config.yaml
n_layer: 9
d_model: 512
n_head: 8
n_kv_head: 8
head_dim: 64
d_mlp: 2048
vocab_size: 32768
activation: "tanh_gelu"
norm: "layernorm"
norm_place: "pre"
norm_eps: 1e-05
positions: "learned"
qk_norm: false
attn_scale: 0.125
bias: "all"
tie_embeddings: true
parallel_block: false
init: "normal"
init_std_qkv: 0.0118
init_std_o: 0.00279
init_std_up: 0.0118
init_std_down: 0.0014
init_mimetic: 0.7
optimizer: "adam_variant"
lr: 0.000875
beta1: 0.9
weight_decay: 0.36
lr_head: 0.00712
grad_clip: 1.0
warmup_steps: 493
schedule: "cos"
final_lr_fraction: 0.0
batch_tokens: 131072
seq_len: 1024
doc_mask: true
train_tokens: 646300000
steps: 4931
dataset: "wikipedia_en"
Each number is 50 + 10 x the weight over its row's rms, rounded and kept within 0 to 99. Layers, rows and columns count from 0. The size before them is the row's rms in percent of the matrix's.

# layer 5 MLP up, 2048x512, rms 0.0155, rows 983-1037, columns 256-319
061:51 58 44 54 46 55 55 52 38 47 55 56 54 53 51 48 45 69 45 70 48 50 30 50 56 49 50 58 56 59 34 42 45 57 40 37 68 58 53 21 46 47 52 50 68 57 43 48 51 42 39 55 40 56 44 40 71 39 38 53 64 45 50 17
230:70 48 32 66 52 33 62 61 53 65 42 40 40 54 52 54 41 43 39 51 71 37 61 49 59 54 49 50 52 36 49 48 40 45 62 66 66 48 38 55 47 50 59 61 69 50 51 46 38 41 20 47 52 47 37 23 47 45 49 58 45 56 34 53
162:43 57 62 51 35 52 32 46 46 51 65 42 60 53 48 37 54 55 53 26 56 51 44 29 43 49 66 70 60 55 43 43 54 56 51 37 38 38 60 50 52 45 46 54 46 54 30 51 51 42 45 54 39 44 58 54 52 58 58 41 53 58 44 62
054:53 46 66 41 50 61 49 45 54 31 58 24 35 53 48 54 48 61 41 64 57 55 05 49 42 54 35 39 34 38 46 40 40 39 47 53 50 49 58 52 39 60 33 39 43 45 51 59 52 48 55 57 66 58 48 50 77 42 68 46 68 56 46 44
060:36 42 50 46 52 66 58 48 61 59 55 45 57 44 46 54 58 51 44 55 36 50 46 44 51 54 58 51 50 46 10 50 48 54 77 34 62 56 57 44 51 39 47 37 65 39 52 50 53 63 41 59 49 44 64 47 57 62 47 57 56 55 49 42
187:54 51 49 32 46 51 61 54 55 44 44 47 44 42 47 54 54 49 54 40 54 75 46 55 54 46 72 42 46 50 39 39 54 39 54 64 49 54 30 40 61 44 59 47 43 53 52 44 50 50 57 60 60 49 24 43 52 60 43 51 59 51 44 45
061:47 59 51 30 64 58 42 65 42 40 39 62 49 44 47 57 60 53 40 42 45 48 66 52 52 61 46 55 36 48 37 53 51 32 47 55 42 46 48 66 52 61 78 45 52 55 51 34 58 50 42 40 72 53 60 47 39 50 59 47 64 59 42 57
054:66 70 35 53 46 34 52 57 34 43 42 58 55 68 61 26 66 46 63 38 49 51 80 53 51 48 56 52 46 58 59 62 52 62 56 28 62 43 48 67 45 52 40 54 44 50 50 46 54 59 49 58 52 54 48 44 56 28 30 53 60 55 57 55
073:62 56 34 57 43 52 54 57 54 52 47 45 48 65 36 47 58 46 66 60 70 53 43 46 65 43 72 48 69 67 38 56 50 62 44 46 53 55 49 40 61 44 52 62 64 48 30 49 49 53 55 53 58 44 69 55 62 54 46 47 62 73 58 36
061:65 51 52 50 43 62 48 60 57 46 44 53 57 24 55 42 30 42 59 47 73 54 48 41 52 53 57 49 45 39 47 64 35 64 51 41 46 60 68 37 49 43 52 51 55 39 24 58 48 47 53 49 59 49 65 45 50 49 46 64 74 46 48 42
209:42 54 44 42 79 53 51 61 45 58 43 49 49 37 42 58 56 72 47 62 38 52 53 59 35 52 51 57 47 60 49 48 38 59 54 49 42 46 49 42 48 33 53 59 54 49 53 37 26 45 38 66 50 26 53 54 41 58 52 59 41 42 63 38
213:50 43 47 35 48 59 62 60 49 52 71 37 50 52 47 62 66 40 61 68 57 50 50 41 60 31 60 72 49 26 48 55 49 61 61 53 50 59 50 43 48 70 45 63 38 41 48 32 44 45 46 45 52 63 47 34 48 53 58 40 49 49 45 53
068:51 49 57 39 51 44 51 71 47 51 43 47 51 64 44 67 33 51 36 53 39 69 30 54 56 54 63 47 56 51 36 44 48 61 37 46 66 46 49 64 49 42 50 45 52 33 44 38 50 48 43 42 61 61 61 44 38 66 50 60 47 67 42 46
057:63 66 24 64 50 40 47 46 61 61 58 45 43 55 49 61 62 52 35 55 69 51 52 53 56 41 59 48 64 59 49 57 69 43 36 45 43 52 49 58 49 39 39 71 56 48 46 28 65 53 57 63 45 50 55 53 54 41 57 59 50 84 52 58
064:43 65 40 47 53 72 64 55 68 58 45 37 61 49 45 51 50 49 57 47 54 51 45 43 46 37 57 60 54 62 40 58 54 39 31 67 49 51 33 44 43 52 68 61 60 51 55 70 51 55 42 39 56 40 42 43 54 46 70 43 77 72 38 54
078:67 68 42 55 33 35 42 63 48 69 34 42 47 45 49 39 31 42 50 35 70 48 45 49 55 33 53 43 65 54 18 63 53 61 44 38 44 51 50 58 45 49 64 56 54 20 45 37 65 54 46 45 50 54 42 49 33 53 54 41 60 76 52 51
179:49 40 32 39 36 30 61 24 62 46 61 40 67 51 54 53 51 45 68 61 56 58 59 57 33 51 70 34 56 59 44 49 39 51 50 51 69 58 30 55 41 41 40 42 49 61 48 56 42 34 44 61 67 38 54 67 53 34 52 52 48 52 43 47
201:57 39 44 29 50 59 67 58 48 66 64 44 32 55 37 57 54 33 45 66 51 54 43 62 62 63 39 47 60 38 55 55 44 65 51 53 47 66 36 57 43 47 48 46 50 37 53 33 40 48 31 54 50 45 54 46 47 33 56 58 42 61 63 32
058:56 48 49 40 63 68 54 53 56 54 29 42 62 57 58 46 51 47 37 29 52 38 30 46 55 46 42 78 55 54 61 62 50 48 64 51 42 57 46 37 53 54 55 50 38 51 43 52 46 44 55 84 64 32 48 44 43 54 53 31 54 47 46 16
063:47 45 52 56 44 51 55 55 45 39 55 48 54 52 45 67 69 42 45 57 56 34 42 53 45 56 57 44 63 34 49 48 68 60 68 56 50 52 57 57 26 49 31 57 77 51 47 56 55 62 46 64 39 73 26 58 52 44 48 44 47 54 62 48
059:59 46 48 34 41 31 55 47 50 55 54 37 51 53 43 52 49 51 46 52 30 43 26 57 42 50 50 39 39 62 68 50 43 55 44 65 37 48 51 77 47 64 39 34 48 45 58 48 55 58 55 31 35 58 43 44 43 46 60 62 43 50 44 59
062:51 50 38 41 50 54 49 64 53 58 64 49 59 53 39 60 58 49 42 37 37 49 54 52 55 48 48 52 55 53 47 65 48 44 54 44 63 67 64 58 54 44 35 42 69 61 54 45 54 46 55 74 59 39 55 53 85 44 61 51 48 42 51 32
161:55 42 54 52 55 51 56 54 61 47 59 47 36 46 40 57 43 59 54 36 56 70 43 54 54 59 52 52 48 59 55 65 45 51 54 45 40 57 24 57 45 52 40 59 53 52 50 43 60 34 55 42 58 42 56 72 56 66 57 50 50 56 53 55
070:69 63 34 60 46 38 51 57 57 63 37 44 57 40 49 53 51 46 49 37 46 42 52 57 55 55 68 54 61 62 61 45 26 59 42 30 44 47 53 61 55 38 52 64 73 44 43 48 58 44 53 47 41 33 61 60 32 54 43 48 50 73 35 45
069:25 58 50 55 50 48 53 43 57 44 46 47 49 28 48 47 41 40 46 26 57 43 47 59 55 44 45 55 69 40 58 58 67 61 42 43 57 59 43 61 50 49 48 33 61 71 34 61 51 42 49 53 68 56 47 70 49 33 55 51 49 53 65 45
067:59 32 36 44 52 54 40 61 56 59 43 37 68 55 51 42 58 51 38 38 41 53 61 47 46 49 58 54 36 67 35 52 43 49 62 47 49 43 37 64 65 42 46 48 51 36 66 59 58 53 49 58 38 28 51 40 66 51 72 51 59 47 38 47
078:51 63 39 48 65 39 42 54 51 66 48 50 51 42 55 42 60 52 52 42 43 45 64 59 54 55 63 39 53 64 63 37 48 58 63 21 41 46 39 53 45 38 35 62 42 39 50 47 51 35 37 47 48 35 62 57 51 56 31 46 70 53 45 38
094:62 51 38 18 47 46 32 46 73 52 57 29 65 55 66 45 58 72 47 32 56 49 57 42 48 65 31 56 36 68 49 61 47 41 57 64 41 66 31 49 53 46 53 53 49 41 46 57 58 70 42 52 54 54 63 53 61 45 76 52 66 44 50 40
140:44 46 42 45 42 65 58 42 59 49 40 56 49 53 50 54 50 28 64 41 58 33 40 51 62 51 43 49 16 56 48 48 61 61 16 49 52 51 47 40 57 61 53 64 56 46 44 48 45 46 48 44 43 52 52 54 57 60 26 46 54 50 64 52
089:55 55 59 58 28 61 41 60 37 41 34 52 42 47 56 39 33 49 54 38 56 73 56 50 53 56 57 52 44 61 52 55 47 65 47 31 59 48 48 41 56 40 60 59 62 45 61 41 51 62 41 47 47 48 48 54 46 45 57 50 45 71 46 31
200:52 41 59 59 64 61 51 63 69 52 41 50 39 51 34 47 68 66 57 42 53 35 54 72 65 44 27 42 56 48 49 65 46 50 49 51 51 45 35 47 44 60 41 61 62 27 59 37 71 48 63 38 49 36 62 51 47 50 45 56 57 46 71 48
056:45 50 38 58 50 41 69 47 48 51 47 53 52 67 56 53 64 58 62 54 40 42 63 51 54 57 51 55 81 46 46 45 67 44 52 53 63 55 69 74 64 63 50 67 62 46 54 38 50 54 67 78 56 51 58 41 68 39 38 59 49 44 60 54
118:51 42 47 44 50 48 45 66 46 42 57 56 60 56 46 46 43 55 51 44 54 74 48 49 61 57 47 35 69 56 68 38 47 56 55 54 61 70 60 42 60 56 73 61 51 63 52 66 20 48 34 52 56 57 58 45 63 46 83 31 47 61 37 45
057:48 48 45 52 46 37 40 54 63 55 50 44 50 44 48 60 57 49 44 45 45 45 65 56 45 42 44 50 65 69 48 42 60 43 53 34 61 50 50 53 49 50 38 44 58 49 38 35 43 56 51 52 54 41 57 50 36 49 52 57 30 41 46 62
062:33 36 57 48 60 53 43 45 47 42 50 64 51 40 34 55 53 64 52 51 35 38 51 34 46 54 36 52 38 52 32 37 70 28 48 45 70 44 44 32 42 51 63 68 32 62 53 35 42 42 58 57 66 40 53 52 37 50 70 44 43 56 34 55
068:55 45 59 62 47 77 59 62 63 50 48 45 48 32 45 62 46 72 49 52 43 68 38 47 49 49 59 55 44 55 73 51 53 59 44 27 58 54 61 37 55 50 48 63 43 52 46 49 42 61 31 47 55 23 63 48 44 57 66 39 35 53 39 22
092:46 54 67 50 32 45 46 52 62 52 57 56 35 59 43 51 57 46 59 45 72 58 36 49 50 44 45 48 60 55 48 57 53 58 63 39 40 55 44 44 55 45 55 56 52 29 55 34 72 63 51 42 50 40 61 52 36 51 24 41 59 73 57 52
067:50 51 54 59 51 37 43 54 43 46 50 40 44 50 40 61 62 59 63 57 55 59 50 56 55 36 65 53 58 43 50 53 51 39 46 36 62 48 61 24 35 38 32 65 70 56 38 75 46 41 38 57 54 50 63 58 61 41 41 42 68 61 48 36
054:69 42 35 62 48 47 54 55 54 56 60 38 55 55 42 47 58 46 54 34 55 49 44 44 57 50 58 39 66 35 39 45 41 56 43 23 59 35 57 58 57 49 52 54 58 33 56 42 48 56 43 44 53 32 46 56 45 58 69 51 65 49 40 38
066:52 59 47 67 35 40 46 51 47 39 50 46 59 29 51 52 71 63 52 33 59 56 52 45 54 45 63 40 36 56 37 63 46 64 38 44 69 60 53 42 48 46 59 66 64 39 56 51 52 55 38 36 60 30 52 51 64 53 62 45 61 69 43 48
064:43 53 67 49 57 49 58 32 33 59 58 40 48 31 51 48 52 58 45 46 61 54 64 47 51 54 44 52 61 53 43 54 41 51 43 36 42 55 54 46 39 63 38 60 54 34 59 64 53 53 59 34 55 45 60 55 40 48 42 57 42 38 44 50
193:53 73 38 52 43 26 32 52 55 52 61 42 82 52 43 69 38 51 50 43 48 42 55 30 57 36 69 63 46 31 53 36 71 62 54 47 59 42 58 62 63 43 38 45 51 65 41 56 56 46 42 46 43 59 57 37 53 48 50 54 36 46 52 55
071:47 63 48 44 38 52 56 55 51 63 42 37 51 45 47 27 20 41 44 57 47 51 25 54 49 47 60 52 51 42 50 52 35 55 54 38 48 68 63 55 55 47 44 62 42 45 46 50 61 52 46 42 43 44 37 53 36 50 37 49 64 64 43 66
057:62 65 44 61 34 36 50 39 61 41 54 44 50 27 55 41 51 45 47 70 53 43 36 64 52 61 52 39 41 50 54 45 65 44 59 17 58 58 53 55 43 43 33 65 48 62 42 48 60 75 40 26 58 51 51 57 29 31 50 55 49 57 54 66
094:47 46 48 57 27 41 41 58 58 57 42 37 54 45 43 62 58 47 50 41 60 53 47 39 52 47 60 57 53 65 51 55 53 54 55 51 45 58 63 51 56 40 49 47 65 47 65 47 62 58 61 49 56 48 47 40 56 40 33 66 46 64 35 53
053:55 50 43 40 45 48 49 55 69 50 38 41 51 46 54 55 36 41 32 49 65 40 22 51 59 44 55 49 76 55 56 42 31 67 47 59 50 48 51 51 39 30 45 44 46 37 33 48 54 50 56 44 48 66 51 55 34 54 41 42 43 57 36 44
067:54 60 31 40 52 68 75 56 49 68 64 45 49 55 49 39 54 51 45 45 49 46 37 50 50 58 52 55 47 58 42 49 41 43 44 33 43 58 54 55 56 48 48 39 58 42 52 64 52 52 51 33 64 36 49 44 73 43 57 46 67 42 51 29
078:69 51 41 48 34 50 49 69 54 70 33 46 50 43 46 29 54 44 62 43 55 50 44 49 56 53 59 62 54 67 55 66 41 63 47 23 57 56 42 68 57 42 46 56 61 34 47 55 55 54 65 35 59 26 61 52 54 45 44 49 58 60 47 28
063:50 31 47 55 63 63 58 61 47 64 54 41 58 41 47 48 58 50 56 53 58 57 82 45 54 54 56 47 41 49 41 34 47 50 61 22 67 52 51 51 47 39 53 33 61 39 68 44 48 48 50 35 68 52 52 28 77 55 53 46 71 49 41 52
064:41 46 62 39 49 44 43 54 40 41 49 78 38 46 47 38 38 43 45 50 42 54 60 53 54 45 48 56 53 38 50 44 55 46 35 44 53 52 45 57 44 56 61 75 47 57 31 35 43 50 61 38 61 59 50 48 27 63 52 43 40 52 51 80
059:51 52 44 45 53 63 61 54 60 72 65 67 64 47 45 51 48 41 47 26 46 45 27 52 55 65 67 55 54 57 45 35 33 51 44 55 45 50 46 31 61 53 38 51 62 45 54 43 55 47 62 54 34 57 65 49 52 60 44 52 45 50 51 52
056:63 45 56 48 54 42 29 48 46 77 53 38 50 38 46 48 51 33 56 42 45 59 47 50 56 40 53 46 49 53 33 55 27 42 62 67 58 39 51 52 34 42 79 59 40 39 61 42 49 42 50 42 47 49 40 54 52 51 50 40 51 35 38 45
103:53 53 53 59 57 35 42 42 52 69 56 38 48 57 62 60 50 53 53 24 58 38 58 49 69 46 50 52 50 64 36 47 47 56 56 61 58 45 56 53 46 53 43 65 45 43 26 40 74 55 42 34 41 40 46 39 46 56 44 52 52 60 48 50
063:61 42 45 50 49 48 60 50 51 45 63 51 47 57 50 40 42 50 65 83 52 50 43 48 45 39 46 56 46 42 62 46 49 58 52 65 59 56 42 27 44 50 41 41 45 51 37 55 43 42 48 48 45 55 71 50 40 56 56 62 46 50 58 53
066:45 41 58 56 49 38 38 49 43 46 39 55 46 43 51 51 51 53 43 55 59 56 38 39 57 53 48 57 55 51 44 46 45 64 42 28 57 64 53 41 58 47 62 46 53 39 39 31 53 56 43 62 79 39 64 56 52 53 41 37 39 59 46 44
# layer 5 MLP down (transposed), 2048x512, rms 0.0113, rows 983-1036, columns 256-319
048:60 73 36 69 49 49 34 63 45 40 61 45 51 67 63 49 34 68 35 51 31 55 33 60 37 59 32 59 48 50 70 62 55 37 62 52 57 45 49 45 46 43 45 47 49 41 53 56 43 56 51 47 54 61 39 51 46 47 43 43 40 44 32 49
224:48 61 70 59 50 51 40 38 41 45 50 52 66 61 44 54 52 64 61 58 55 65 53 43 53 51 53 45 50 63 49 60 46 59 58 35 35 60 52 52 43 47 46 58 30 41 58 52 38 71 57 63 51 71 45 26 43 31 47 67 37 41 56 52
158:58 45 49 76 46 62 46 46 57 41 59 55 64 59 40 52 53 58 39 54 63 56 57 48 47 53 37 39 49 51 52 74 50 52 58 37 66 41 43 49 51 62 61 43 60 44 76 52 44 60 38 46 51 61 53 62 37 39 69 68 46 47 57 43
041:38 63 22 47 67 61 39 45 47 62 59 45 60 70 48 52 56 33 38 49 38 46 57 62 61 44 49 57 46 53 55 49 37 48 56 42 45 54 42 53 58 47 76 52 42 56 41 53 47 53 38 41 67 38 60 46 46 65 35 39 53 65 35 39
052:60 54 37 42 58 40 44 36 46 62 40 41 44 60 52 49 64 48 42 59 43 40 46 54 39 49 51 53 73 54 45 52 44 41 58 57 45 24 53 56 58 50 35 49 56 49 47 50 38 53 29 61 38 35 53 59 43 35 42 51 48 51 53 42
170:47 38 49 75 45 39 58 52 48 50 34 59 26 61 60 43 71 45 59 64 66 47 51 52 71 48 33 65 40 36 60 53 60 52 41 44 46 39 57 53 55 50 47 44 50 48 47 55 61 49 60 52 47 56 58 54 39 51 43 63 33 58 52 51
055:41 49 49 53 50 54 68 41 45 38 45 49 40 42 44 62 49 49 53 47 43 68 37 34 48 50 57 38 57 62 61 54 52 47 49 61 31 61 45 57 33 61 68 55 61 63 44 35 54 49 64 50 36 66 41 44 50 49 29 60 36 46 49 65
046:34 56 50 41 44 63 50 69 44 50 48 52 41 60 65 43 50 29 48 47 74 46 57 57 49 55 43 59 57 39 51 54 57 53 45 47 63 43 38 52 46 26 43 66 34 47 51 59 20 33 45 42 52 45 47 59 43 54 54 46 59 46 40 56
072:44 62 49 67 60 63 66 55 48 61 50 44 41 55 62 48 62 39 42 47 53 57 61 56 60 51 57 52 19 44 40 46 51 39 49 56 55 56 60 43 63 51 44 40 27 43 57 64 68 47 38 49 53 30 40 57 40 68 63 57 47 39 56 27
056:52 62 59 49 34 41 26 60 67 49 52 47 59 66 56 40 43 79 34 61 39 46 45 46 38 53 27 45 42 57 47 50 22 50 51 47 66 21 39 46 54 40 31 50 53 51 41 41 46 57 43 58 44 50 69 52 55 46 50 58 31 39 46 47
227:49 53 54 56 42 40 55 54 56 64 52 62 27 64 57 52 49 29 53 55 59 34 66 54 41 23 57 53 54 24 52 58 46 37 51 56 57 42 63 44 59 71 56 41 48 43 66 56 72 62 75 51 42 67 60 36 42 38 33 50 57 49 54 51
206:59 56 56 49 48 62 45 56 34 27 50 52 45 46 34 30 26 67 49 51 44 63 40 55 27 64 21 47 53 59 44 54 49 44 56 50 46 42 52 38 68 53 54 39 55 43 53 65 58 59 56 41 56 38 52 38 51 49 64 49 49 57 52 49
062:43 45 36 49 49 50 49 60 49 46 61 46 51 54 57 41 69 57 42 41 38 42 52 48 55 45 39 49 58 62 55 61 54 58 45 65 44 43 35 52 46 32 52 39 50 58 39 51 68 47 70 42 36 51 73 54 53 25 23 37 55 50 51 49
055:46 52 49 55 72 53 43 28 33 43 49 48 47 33 55 53 55 32 36 52 72 52 40 50 54 46 50 57 42 52 38 43 60 53 48 39 50 56 53 50 37 39 52 53 31 56 60 61 48 56 50 61 38 37 38 58 46 44 49 49 51 47 41 45
057:55 43 64 53 49 60 61 57 42 34 47 68 53 57 68 40 49 48 45 29 51 50 43 51 36 51 54 26 51 43 44 38 61 55 55 46 45 32 49 59 41 57 58 71 35 45 42 31 59 61 45 50 42 42 59 51 43 50 36 54 45 37 62 60
069:42 68 68 68 53 58 54 31 42 33 54 53 45 53 67 72 49 58 27 56 31 46 45 60 49 53 48 46 51 61 57 50 65 43 56 48 55 21 44 47 48 47 31 35 51 45 42 61 55 47 46 67 35 47 55 55 58 45 33 49 35 37 42 64
195:63 59 61 50 43 53 59 56 30 28 47 48 44 54 52 29 40 44 45 53 46 53 50 38 33 44 34 56 46 23 60 44 53 47 48 39 38 42 52 50 48 56 60 38 57 43 64 69 44 52 55 52 42 54 51 44 38 50 70 57 46 51 45 47
230:47 54 57 48 35 46 53 39 42 50 41 46 62 50 49 47 36 64 57 50 61 52 57 41 36 41 66 47 53 60 46 53 48 54 55 51 53 48 47 45 40 46 58 35 36 50 38 58 37 53 61 51 57 47 47 20 67 66 45 59 62 64 24 60
045:59 53 52 59 45 66 61 46 55 40 56 54 58 45 47 42 60 47 45 31 38 61 43 55 59 32 48 38 64 55 58 42 57 26 49 58 36 43 61 45 57 56 56 67 51 37 46 39 57 44 59 56 46 48 41 56 49 46 56 47 37 50 35 52
053:53 48 37 56 69 42 52 47 38 48 36 35 72 53 51 64 59 48 44 54 53 54 56 46 56 51 64 57 39 53 40 44 59 53 55 50 58 65 39 45 67 50 63 52 56 30 55 46 42 53 55 50 37 48 28 47 44 72 57 53 56 51 49 52
055:51 62 51 42 43 45 56 80 44 36 42 51 53 56 56 66 54 60 44 57 36 43 62 68 28 46 55 62 55 49 62 51 63 67 61 50 41 56 33 53 42 21 63 52 50 54 40 37 45 46 53 53 54 38 76 57 44 52 11 28 51 64 44 42
054:59 52 23 62 65 42 50 41 57 50 45 41 46 31 61 38 55 60 40 52 17 30 50 65 60 48 66 63 63 48 47 49 52 54 46 47 43 43 43 55 68 53 48 51 52 51 52 44 49 49 47 46 52 45 38 50 37 49 41 44 57 54 54 52
153:47 69 72 73 44 54 64 56 47 32 42 52 15 67 51 38 50 50 47 47 70 42 38 60 68 69 42 40 61 38 50 52 46 54 54 56 53 39 31 39 62 60 41 55 55 45 48 63 49 49 44 38 43 68 44 41 48 71 32 61 50 47 45 63
064:51 61 45 56 48 55 34 49 51 49 36 50 40 65 54 49 40 61 47 46 24 62 57 41 47 40 40 60 40 46 39 48 55 59 54 39 53 56 58 43 46 34 57 35 60 55 52 48 44 52 41 58 41 61 41 49 42 36 55 51 50 45 46 33
071:47 54 45 60 53 52 52 72 58 69 50 65 43 44 33 48 57 50 68 47 53 56 42 47 45 41 52 51 37 55 48 50 43 51 62 40 64 59 62 52 56 48 43 59 44 41 53 46 45 51 51 41 51 59 45 46 47 61 88 64 44 45 59 57
054:45 65 63 45 45 52 30 59 69 40 44 39 54 47 63 45 53 48 36 39 22 42 59 67 37 62 56 56 77 31 36 53 39 47 42 45 11 43 56 55 56 54 49 48 37 52 33 37 38 57 49 50 41 47 62 56 40 43 11 36 39 62 55 44
074:55 47 45 53 46 45 40 69 46 41 51 61 58 26 43 49 45 47 43 58 62 53 46 38 54 56 39 42 52 56 47 26 30 32 39 34 64 58 66 58 61 45 53 50 48 40 46 43 42 54 56 54 43 70 50 47 53 52 62 58 50 40 41 65
115:48 55 28 71 66 49 38 52 42 54 32 69 73 53 53 54 49 36 57 51 53 62 58 57 47 51 50 59 91 53 52 48 49 57 48 33 41 47 69 44 50 42 55 59 53 59 47 42 50 54 54 52 48 57 47 52 47 54 27 54 47 55 33 57
144:52 53 73 53 59 50 55 35 55 52 63 41 48 50 50 56 51 62 45 49 48 55 58 47 48 52 44 48 68 37 48 56 30 40 73 48 48 42 42 47 46 49 44 28 49 58 56 56 58 51 53 49 41 44 50 45 42 44 76 50 45 43 59 52
089:48 35 43 32 64 44 46 39 44 55 65 65 45 61 50 46 39 55 51 65 48 30 34 62 56 78 54 48 48 41 43 48 57 43 49 65 50 49 53 57 50 40 42 40 44 60 47 51 46 54 54 45 42 47 56 43 64 47 49 58 55 51 69 49
220:59 51 66 54 38 49 57 45 45 56 52 47 30 47 44 36 39 60 47 46 32 62 36 45 35 42 39 51 42 42 46 44 48 51 53 48 44 51 52 44 48 58 56 40 42 50 48 58 48 60 54 45 57 50 52 63 53 62 38 25 37 45 44 47
047:51 56 55 64 54 58 50 48 51 36 47 33 39 42 51 56 61 39 39 55 27 36 69 55 51 44 48 69 28 41 52 38 52 55 56 64 57 54 56 45 50 42 39 35 23 38 53 58 48 46 23 44 69 52 33 44 35 62 67 32 60 53 51 51
130:47 53 48 53 49 39 46 42 58 62 57 45 63 45 50 50 56 45 58 49 38 39 55 39 52 48 50 54 37 50 47 44 57 49 61 62 46 58 48 50 50 44 47 43 54 48 49 52 56 52 68 50 44 42 46 32 61 57 42 50 48 54 70 47
040:59 63 63 55 67 29 47 52 46 55 37 55 55 43 49 54 30 31 32 50 55 43 45 40 39 46 47 57 39 44 52 47 60 53 43 50 68 39 52 42 45 45 42 26 53 39 54 54 52 50 50 46 46 50 51 43 33 51 64 56 59 43 39 62
054:49 39 39 50 42 51 71 36 43 35 57 66 26 42 29 63 60 48 45 46 40 65 52 59 59 49 60 33 71 55 48 43 68 43 54 55 49 57 64 58 43 54 55 59 31 49 49 43 64 48 53 49 43 43 49 51 46 37 59 56 52 52 42 53
058:42 45 56 63 43 51 52 30 42 48 58 56 51 41 51 43 46 42 62 51 66 36 51 64 41 68 48 42 45 46 57 48 39 46 69 45 41 49 61 41 54 51 57 29 39 39 59 57 66 53 71 48 52 43 63 66 40 50 44 45 60 50 71 43
102:46 42 35 59 63 49 51 72 41 51 44 52 68 39 66 44 48 43 49 62 39 51 45 51 52 50 61 59 84 49 49 63 56 32 46 47 40 47 68 45 56 55 41 59 50 45 44 66 41 43 45 39 53 64 46 59 50 66 66 52 42 53 34 54
062:57 47 43 47 54 77 38 41 36 71 52 43 72 47 59 48 49 45 49 56 34 47 56 47 66 49 56 57 36 36 42 46 44 66 40 39 55 49 43 45 55 39 55 56 47 37 68 55 50 67 55 37 39 57 32 65 53 59 59 56 59 43 55 40
043:54 50 12 49 53 40 48 48 59 51 38 63 50 55 39 36 49 51 37 62 88 53 45 49 37 59 39 59 47 51 52 52 49 34 53 39 43 62 53 42 50 40 42 35 76 33 44 61 49 66 48 54 35 53 41 44 49 43 31 60 58 42 48 41
061:27 37 47 45 48 56 43 35 56 65 43 61 56 50 54 53 53 47 46 52 42 35 37 54 58 64 31 59 74 40 52 46 63 52 48 62 41 26 56 46 41 40 47 44 51 39 55 55 78 53 37 36 39 42 60 56 49 50 40 48 53 45 53 49
060:55 47 19 50 47 46 43 59 56 52 39 62 61 70 46 47 54 51 63 35 51 58 30 63 60 48 53 41 61 48 51 68 46 46 50 44 38 32 50 42 52 54 50 58 65 55 44 55 48 43 50 54 60 62 61 38 74 59 49 62 53 54 34 67
228:52 52 38 46 32 54 62 61 31 41 38 65 58 46 49 44 47 46 51 54 45 57 43 40 50 41 29 67 34 49 54 50 40 61 61 49 58 27 44 60 47 48 48 17 51 54 62 50 40 63 48 56 54 66 48 48 51 39 54 55 48 67 39 60
065:37 43 67 47 51 43 56 53 36 44 51 56 37 46 62 55 44 68 42 50 59 42 62 38 45 49 34 64 35 43 40 32 56 44 49 49 65 32 40 55 42 37 49 43 41 39 67 44 56 50 44 39 48 53 38 48 34 46 55 39 47 31 60 61
050:49 59 68 49 51 67 57 56 30 55 48 65 45 55 51 62 43 42 45 65 48 39 46 56 65 58 47 67 31 48 41 45 55 48 59 41 67 59 53 48 51 44 61 60 49 53 50 50 48 48 46 58 44 58 54 38 67 55 85 57 31 36 63 51
101:39 54 59 39 44 68 39 32 47 37 41 43 46 48 35 49 52 64 41 45 54 29 54 54 56 46 41 43 47 42 43 56 49 45 52 45 35 36 63 48 56 69 43 59 31 67 37 54 35 46 38 53 47 41 54 56 39 61 46 38 43 36 49 46
043:43 42 57 45 46 46 60 57 50 23 47 66 64 62 45 55 47 64 36 68 71 70 61 30 41 41 36 49 21 42 50 42 29 52 54 35 56 47 46 49 54 54 54 61 55 35 59 55 46 45 52 60 53 49 52 44 54 47 53 42 47 57 65 46
058:52 61 44 48 43 55 51 55 45 39 52 49 46 33 59 43 47 55 49 58 38 45 29 43 29 50 51 52 57 38 58 40 60 33 55 30 48 43 40 34 58 34 70 58 51 44 58 47 46 49 53 60 51 57 66 63 31 40 34 44 50 53 38 48
074:54 51 56 33 49 62 28 44 51 65 71 60 34 55 42 31 43 65 51 41 33 47 40 51 65 40 57 46 53 39 39 41 73 30 57 64 36 39 59 49 51 50 44 59 41 45 40 59 41 42 34 52 53 54 57 47 43 49 55 58 55 50 42 35
056:50 46 22 65 54 51 45 62 56 47 50 51 51 56 41 59 67 29 56 52 44 35 53 69 47 43 48 51 62 42 52 35 73 40 57 73 39 42 57 49 48 59 52 57 36 52 53 44 47 54 50 52 54 26 63 57 49 49 29 62 59 57 66 48
057:39 49 69 52 39 46 63 28 44 45 56 58 40 44 25 59 63 57 22 46 78 57 41 32 53 55 54 43 37 54 62 52 46 59 59 52 64 50 66 50 27 54 38 40 42 51 56 56 71 56 42 57 56 48 47 65 63 37 55 52 60 35 41 67
047:42 60 49 44 53 48 62 66 48 49 61 47 47 63 62 57 25 58 53 55 47 59 68 46 47 54 42 46 57 50 38 39 44 50 66 60 52 45 46 70 54 67 53 32 47 61 56 51 59 57 40 61 57 52 49 29 60 28 48 47 41 57 51 42
045:42 44 38 57 68 52 61 68 45 33 48 74 61 66 38 57 73 45 49 66 51 55 41 53 45 65 43 29 44 43 38 47 46 45 67 47 32 63 44 50 62 68 60 75 58 40 45 53 25 54 49 55 41 58 56 63 50 56 53 41 59 67 73 51
115:49 50 29 65 77 47 28 62 36 36 29 58 61 44 41 54 58 50 42 53 38 44 55 51 49 56 56 54 80 56 47 43 61 61 50 26 38 54 43 45 62 56 54 63 49 56 54 57 56 41 52 45 49 55 57 71 38 55 30 36 53 60 40 54
056:57 41 42 48 51 61 62 40 46 70 65 51 40 51 70 34 52 64 50 38 68 53 60 39 65 57 41 50 51 56 56 51 40 55 43 40 40 42 52 66 54 62 23 67 70 54 45 39 40 53 52 34 51 34 48 61 47 29 30 51 53 48 51 46